config.toml
n_layer = 9
d_model = 256
n_head = 3
n_kv_head = 3
head_dim = 128
d_mlp = 2048
vocab_size = 6909
activation = "squared_relu"
norm = "rmsnorm"
norm_place = "pre"
norm_eps = 1e-06
positions = "rope"
rope_base = 185000.0
rope_fraction = 1.0
qk_norm = true
attn_scale = 0.122
bias = "none"
tie_embeddings = "early"
parallel_block = false
extras = ["local attention windows", "shifted keys", "gated attention", "value embeddings", "hashed n-gram embeddings", "a smear gate", "short convolutions", "an embedding shortcut", "learned residual scales", "capped logits"]
init = "normal"
init_std_qkv = 0.027
init_std_o = 0.00519
init_std_up = 0.027
init_std_down = 0.00225
optimizer = "adamw"
lr = 0.00246
beta1 = 0.95
beta2 = 0.95
weight_decay = 0.13
lr_head = 0.0199
warmup_steps = 208
schedule = "wsd"
decay_fraction = 0.893
decay_shape = "pow"
final_lr_fraction = 0.1
batch_tokens = [65536, 131072, 196608]
seq_len = 4096
doc_mask = true
train_tokens = 429100000
steps = 3285
dataset = "wikipedia_en"
Each number is 200 + 40 x the weight over its row's rms, rounded and kept within 0 to 999. Layers, rows and columns count from 0. The size before them is the row's rms in percent of the matrix's.

# q: layer 6 attention query, 384x256, rms 0.0763, rows 279-303, columns 64-127
# k: layer 6 attention key, 384x256, rms 0.0775, rows 279-302, columns 64-127
q279,090,160,228,119,160,198,212,159,207,224,206,224,222,161,205,205,123,167,268,242,213,210,251,238,154,202,264,197,236,198,211,206,232,307,180,194,211,224,241,210,149,242,149,213,210,249,219,217,173,197,220,207,145,184,265,245,169,231,150,176,211,170,185,195,177
k279,124,238,226,152,185,229,192,202,164,170,115,253,164,267,195,249,159,217,186,236,196,189,188,247,164,83,119,134,255,187,281,166,159,186,178,217,190,186,179,193,177,182,195,209,150,195,271,155,247,140,176,175,179,220,288,211,197,251,210,275,211,204,201,141,176
q280,111,245,164,234,189,166,139,166,264,179,231,152,234,169,225,202,181,187,195,220,243,226,166,194,242,261,140,242,219,207,218,185,184,230,204,191,158,156,194,211,205,189,219,213,289,265,170,223,148,216,199,119,193,212,197,237,246,224,249,237,197,180,223,217,129
k280,094,343,127,260,233,180,184,225,180,237,247,172,182,195,172,201,233,274,191,171,196,177,264,195,273,257,198,183,138,189,182,135,270,178,125,254,178,172,189,224,224,197,241,224,218,216,250,194,196,249,174,177,241,294,193,163,196,248,228,222,109,224,216,175,201
q281,090,159,182,180,217,169,201,241,210,210,168,204,283,214,257,226,206,194,175,186,214,204,206,182,171,267,120,84,242,200,161,179,241,301,235,213,181,228,153,194,182,242,247,247,236,197,221,168,249,199,179,163,219,194,197,178,308,190,220,158,253,190,161,164,179
k281,096,150,167,237,182,174,174,184,254,226,276,246,204,198,215,175,193,270,153,140,229,267,242,140,214,227,122,192,172,159,229,146,221,178,220,269,194,179,173,212,216,227,243,110,233,209,224,171,165,244,169,192,198,224,152,261,182,213,216,270,129,214,175,203,115
q282,101,237,187,200,172,249,189,235,226,200,249,209,202,189,151,180,283,244,138,198,200,308,176,222,207,169,241,265,199,239,183,198,145,156,188,153,205,165,153,194,234,194,186,188,167,213,210,226,156,188,204,193,204,189,161,207,183,145,235,150,171,198,188,231,242
k282,124,253,206,242,220,290,190,214,135,194,221,209,232,212,169,190,151,187,219,208,210,180,245,253,195,156,246,213,149,158,155,220,241,239,131,184,161,149,207,190,242,157,211,257,278,253,211,94,213,127,281,216,162,297,230,154,112,242,170,261,152,249,169,134,191
q283,124,146,178,214,183,145,202,155,208,253,247,159,175,176,235,219,249,161,224,183,217,98,242,182,158,188,247,252,219,201,158,215,211,198,261,275,222,249,211,212,180,176,182,157,235,182,169,226,132,172,170,246,168,157,205,250,226,188,180,132,192,200,198,202,179
k283,097,219,170,166,267,222,215,175,140,187,155,198,196,162,171,219,186,173,156,100,242,236,241,193,179,182,225,248,169,198,218,220,234,167,156,240,208,270,196,202,233,203,158,169,220,134,218,181,263,211,203,215,165,188,227,201,260,241,282,257,238,254,138,229,187
q284,099,203,295,196,174,196,190,172,164,228,184,151,211,204,126,180,129,217,164,167,195,204,239,233,160,177,247,289,206,149,173,196,143,239,220,179,174,192,228,218,196,159,127,178,170,158,222,215,154,242,272,155,164,175,256,233,207,202,155,223,175,223,200,255,175
k284,091,232,205,213,225,186,227,174,127,186,221,163,185,250,204,187,255,172,121,208,123,121,168,172,153,186,252,196,262,146,220,184,230,230,150,216,192,218,274,234,119,234,248,227,196,260,220,252,203,187,181,188,207,170,242,189,190,173,158,191,238,191,188,180,216
q285,130,193,178,233,190,221,144,163,252,213,248,147,147,138,198,211,235,217,186,137,225,169,161,183,203,245,205,305,203,256,175,197,218,231,224,231,275,159,253,195,215,235,219,168,293,213,122,195,201,248,243,153,197,152,215,195,238,230,205,181,206,165,200,232,138
k285,111,227,168,287,233,217,193,223,175,213,289,165,160,125,171,187,226,303,226,178,250,186,212,172,248,182,242,268,161,219,136,169,236,196,228,258,142,228,179,216,217,166,193,206,216,140,178,214,246,236,191,157,235,233,175,176,236,227,218,276,136,260,159,282,222
q286,100,206,281,194,244,201,196,214,154,183,174,207,187,267,167,153,155,184,190,266,147,200,208,268,154,142,267,173,231,160,182,217,197,179,247,178,214,220,210,160,194,179,119,191,132,174,280,210,165,199,209,196,192,242,233,205,236,162,167,178,196,234,201,207,219
k286,119,215,221,213,195,233,193,283,207,252,219,222,277,214,163,187,216,154,195,230,130,164,155,197,156,201,251,219,279,167,197,226,162,203,186,139,263,194,220,160,123,181,194,201,162,252,219,122,222,175,231,245,128,207,217,115,190,155,157,141,256,192,220,240,281
q287,111,187,253,188,230,163,193,200,183,262,179,164,82,207,200,183,175,243,208,121,176,224,229,244,232,144,231,283,157,213,197,238,183,174,206,195,217,207,216,202,230,197,215,129,206,135,144,183,159,266,249,179,182,148,199,216,205,179,136,180,201,191,219,245,157
k287,113,254,191,227,197,183,253,227,181,196,267,165,179,196,242,153,194,154,162,264,176,101,190,160,154,233,239,250,163,200,237,182,129,206,301,221,220,183,185,155,191,264,224,243,149,170,215,167,191,196,226,196,200,114,215,125,219,200,213,140,203,219,256,214,258
q288,123,190,205,231,221,175,177,207,203,242,191,216,154,140,243,253,244,232,232,229,200,220,247,151,252,234,183,162,174,253,269,202,219,169,203,203,162,205,171,190,148,203,236,215,277,246,168,232,198,252,138,149,273,272,174,228,214,176,264,219,270,208,232,184,218
k288,139,167,121,313,173,188,180,241,238,148,260,140,166,219,252,158,155,127,193,258,255,260,227,170,250,264,178,135,175,209,171,176,204,166,205,180,191,148,220,180,257,182,244,187,247,239,178,239,164,196,233,170,286,222,146,267,174,242,199,171,197,176,244,183,189
q289,127,218,279,168,263,229,164,209,89,185,127,215,314,202,223,174,185,211,198,146,271,245,209,239,193,204,167,135,233,162,224,235,182,181,250,145,142,220,149,188,207,187,195,221,188,161,268,155,193,193,250,166,195,187,213,196,261,142,263,216,207,273,175,160,249
k289,106,222,186,178,167,162,163,195,215,216,175,252,234,221,234,181,184,157,194,254,203,283,212,130,210,190,237,147,195,231,234,248,144,141,93,176,136,193,156,177,168,204,202,187,170,223,222,244,270,208,165,197,180,168,291,163,205,209,200,205,269,204,141,157,217
q290,091,189,136,194,232,205,203,260,212,197,159,202,242,191,263,227,187,173,218,185,206,211,139,171,229,253,74,199,225,202,236,185,222,229,202,147,209,204,176,233,153,245,241,195,200,260,167,214,221,166,202,263,231,215,243,128,236,130,236,280,233,187,165,141,124
k290,110,190,181,266,149,153,220,171,248,158,224,225,179,207,196,104,253,190,155,186,199,216,231,139,201,247,244,220,205,211,189,207,220,187,188,178,176,165,183,226,210,215,221,148,204,269,181,169,236,235,211,198,209,191,131,193,168,233,234,191,215,191,227,180,168
q291,137,195,204,160,192,248,219,230,138,231,196,256,244,245,206,135,221,253,224,187,146,192,181,205,159,162,213,113,219,176,167,255,207,225,239,115,157,270,158,162,180,179,197,217,117,175,209,184,177,177,155,170,154,212,212,169,231,172,237,124,222,258,142,205,271
k291,133,186,201,162,243,198,204,228,154,250,157,296,197,192,240,211,133,254,197,144,198,193,264,225,151,149,223,229,190,186,175,256,130,184,240,188,206,192,232,139,159,184,146,216,166,178,252,127,200,147,199,229,106,228,264,167,182,192,164,225,279,189,214,233,168
q292,135,233,179,110,180,216,217,191,108,227,118,238,223,162,235,198,231,248,196,168,231,241,160,191,206,218,131,162,181,195,185,204,214,188,216,187,179,265,193,281,265,277,247,177,176,224,206,184,199,182,129,242,229,208,200,186,249,173,237,187,208,183,156,212,216
k292,123,249,239,240,212,221,210,235,129,210,245,237,194,189,189,182,119,168,179,267,190,147,201,227,163,111,194,201,252,158,201,244,118,152,187,91,164,184,222,207,220,176,159,213,171,184,176,162,149,138,180,182,201,232,261,159,163,147,220,171,218,225,206,215,239
q293,118,264,265,179,241,264,282,197,143,169,213,248,235,198,267,237,156,164,199,168,215,269,218,297,221,197,201,203,237,236,154,194,187,188,199,226,211,244,255,201,184,135,174,164,186,148,217,199,237,212,209,212,177,177,224,173,220,182,187,212,193,236,192,235,256
k293,115,224,267,188,306,157,207,243,182,122,169,231,274,158,224,240,193,169,111,208,137,161,175,197,163,187,200,120,293,144,234,194,141,217,195,179,174,250,223,216,191,187,156,189,213,178,231,245,211,221,136,223,195,187,233,262,252,97,207,133,239,229,155,232,186
q294,115,122,130,140,112,172,181,208,250,253,228,239,175,145,200,257,223,207,262,180,207,268,190,185,231,229,142,256,196,296,200,135,256,258,170,242,231,148,203,256,244,188,237,181,254,252,183,238,216,189,163,202,219,225,132,197,166,253,214,223,214,105,210,210,184
k294,104,194,167,221,228,233,172,221,197,191,130,251,185,175,144,186,178,237,232,185,254,235,199,201,239,207,172,153,157,196,190,145,282,203,191,229,204,174,167,224,261,177,196,172,219,222,205,185,161,199,172,218,254,237,145,290,168,246,243,221,149,178,174,166,155
q295,132,158,185,169,235,174,196,193,208,221,206,227,221,203,206,251,226,147,218,245,165,168,186,168,155,236,184,55,235,222,260,217,240,207,226,194,184,241,190,206,175,215,236,239,176,256,265,215,250,205,156,171,241,173,176,153,150,158,186,139,221,209,201,166,235
k295,108,223,246,247,220,221,123,213,217,217,214,157,226,265,195,297,170,174,278,253,240,276,216,212,245,184,217,219,251,232,158,207,170,218,174,113,233,254,234,183,219,192,142,180,181,194,150,243,189,238,210,162,197,242,176,216,180,226,194,136,238,184,252,210,184
q296,126,150,143,265,177,188,188,173,216,233,251,204,173,186,106,185,254,180,202,170,164,235,243,187,231,137,219,262,180,240,97,156,284,229,212,252,272,210,166,255,204,114,207,196,217,194,194,242,168,242,256,220,188,179,175,177,162,227,182,159,195,192,209,250,186
k296,129,85,194,167,180,179,215,143,206,201,193,148,191,167,220,250,232,214,224,160,252,239,229,184,268,164,180,225,165,259,205,181,223,135,229,233,232,228,200,209,241,191,259,156,280,182,160,268,204,247,164,245,222,120,128,283,296,202,248,202,152,208,179,252,164
q297,113,176,171,276,180,224,199,193,232,209,266,128,158,138,201,198,264,208,234,170,187,211,230,182,219,251,197,244,170,193,241,174,259,207,190,158,194,166,225,205,192,192,196,142,228,257,103,237,186,251,223,183,189,193,246,202,123,229,207,254,291,212,245,233,160
k297,143,248,147,225,171,168,181,249,221,228,210,217,149,132,168,184,313,223,237,180,226,286,247,118,257,203,159,251,127,240,206,187,218,141,162,216,187,176,210,193,195,221,197,218,216,224,174,267,158,244,146,158,270,197,164,245,238,273,248,237,211,183,260,242,167
q298,116,227,237,194,154,246,220,206,57,255,204,229,206,234,135,122,191,212,223,184,206,236,215,222,201,206,261,217,194,171,211,201,216,189,251,171,241,285,187,196,178,190,190,140,166,166,240,177,193,163,189,220,157,167,199,160,152,144,144,188,163,257,188,134,225
k298,145,195,256,207,274,208,225,193,195,150,199,261,205,217,261,239,204,203,131,175,147,164,209,216,164,167,237,233,253,129,151,245,222,217,212,163,212,260,224,204,179,226,180,279,183,99,197,204,200,171,202,248,124,204,192,201,250,111,213,131,172,310,210,201,230
q299,141,210,246,280,198,221,196,183,206,181,261,170,110,239,201,245,216,244,188,153,200,194,203,220,228,199,222,288,155,182,146,183,206,138,197,280,186,129,321,139,188,135,223,177,240,175,191,169,218,251,188,175,156,181,190,223,172,228,128,226,199,199,216,263,143
k299,149,246,207,205,178,156,169,187,221,184,145,201,156,173,192,228,268,289,249,181,240,207,189,195,254,236,166,224,137,260,222,179,236,182,185,271,178,135,173,206,223,185,205,173,200,198,215,240,205,269,176,127,248,171,150,248,224,226,202,217,189,183,217,204,190
q300,117,191,141,246,207,142,166,195,212,181,221,193,267,189,211,195,130,111,204,203,112,197,173,229,160,229,118,221,247,156,202,164,210,198,232,187,199,195,198,223,206,225,169,224,241,252,173,261,266,197,223,177,196,209,269,134,226,191,249,199,245,206,175,227,106
k300,106,219,165,168,141,149,187,211,130,215,249,119,212,160,193,183,227,220,283,205,223,224,198,191,201,157,129,251,192,263,263,187,171,171,226,172,187,163,257,221,209,191,194,174,196,261,239,214,159,214,156,254,219,241,163,159,228,231,180,223,209,150,202,240,158
q301,128,214,246,196,258,232,252,218,255,155,148,253,226,188,198,206,176,248,169,206,182,180,169,221,113,214,236,174,249,156,234,234,162,222,230,148,179,233,208,152,161,235,133,238,172,193,196,209,249,217,212,217,169,272,269,224,243,124,191,198,273,261,200,259,227
k301,099,213,176,210,217,204,205,214,178,236,232,181,230,212,262,158,197,157,161,211,192,185,190,218,143,246,238,247,186,194,190,245,169,197,219,161,183,183,222,120,209,173,161,205,209,155,206,116,246,228,227,191,168,214,217,134,211,188,173,186,264,191,202,256,220
q302,106,213,207,186,237,259,229,217,93,223,153,199,236,234,190,204,125,170,230,182,255,264,239,254,226,206,216,200,189,148,188,206,222,168,180,194,203,281,167,203,228,207,234,145,173,170,221,218,244,175,159,202,179,197,199,209,243,126,173,206,114,280,208,146,202
k302,102,250,276,193,229,162,265,201,196,172,186,199,254,232,239,218,209,207,114,156,93,155,197,197,157,244,184,199,291,163,200,231,221,216,190,194,215,272,204,276,184,216,171,195,148,139,233,220,269,224,168,162,176,184,241,240,245,98,167,137,221,226,171,212,184
q303,140,178,174,226,163,187,192,147,306,207,180,234,178,168,187,278,217,165,236,247,181,268,179,161,204,192,129,260,150,246,170,143,207,216,135,262,211,118,226,268,222,242,204,230,201,192,205,239,217,201,245,206,229,210,190,158,175,227,228,237,238,124,211,216,132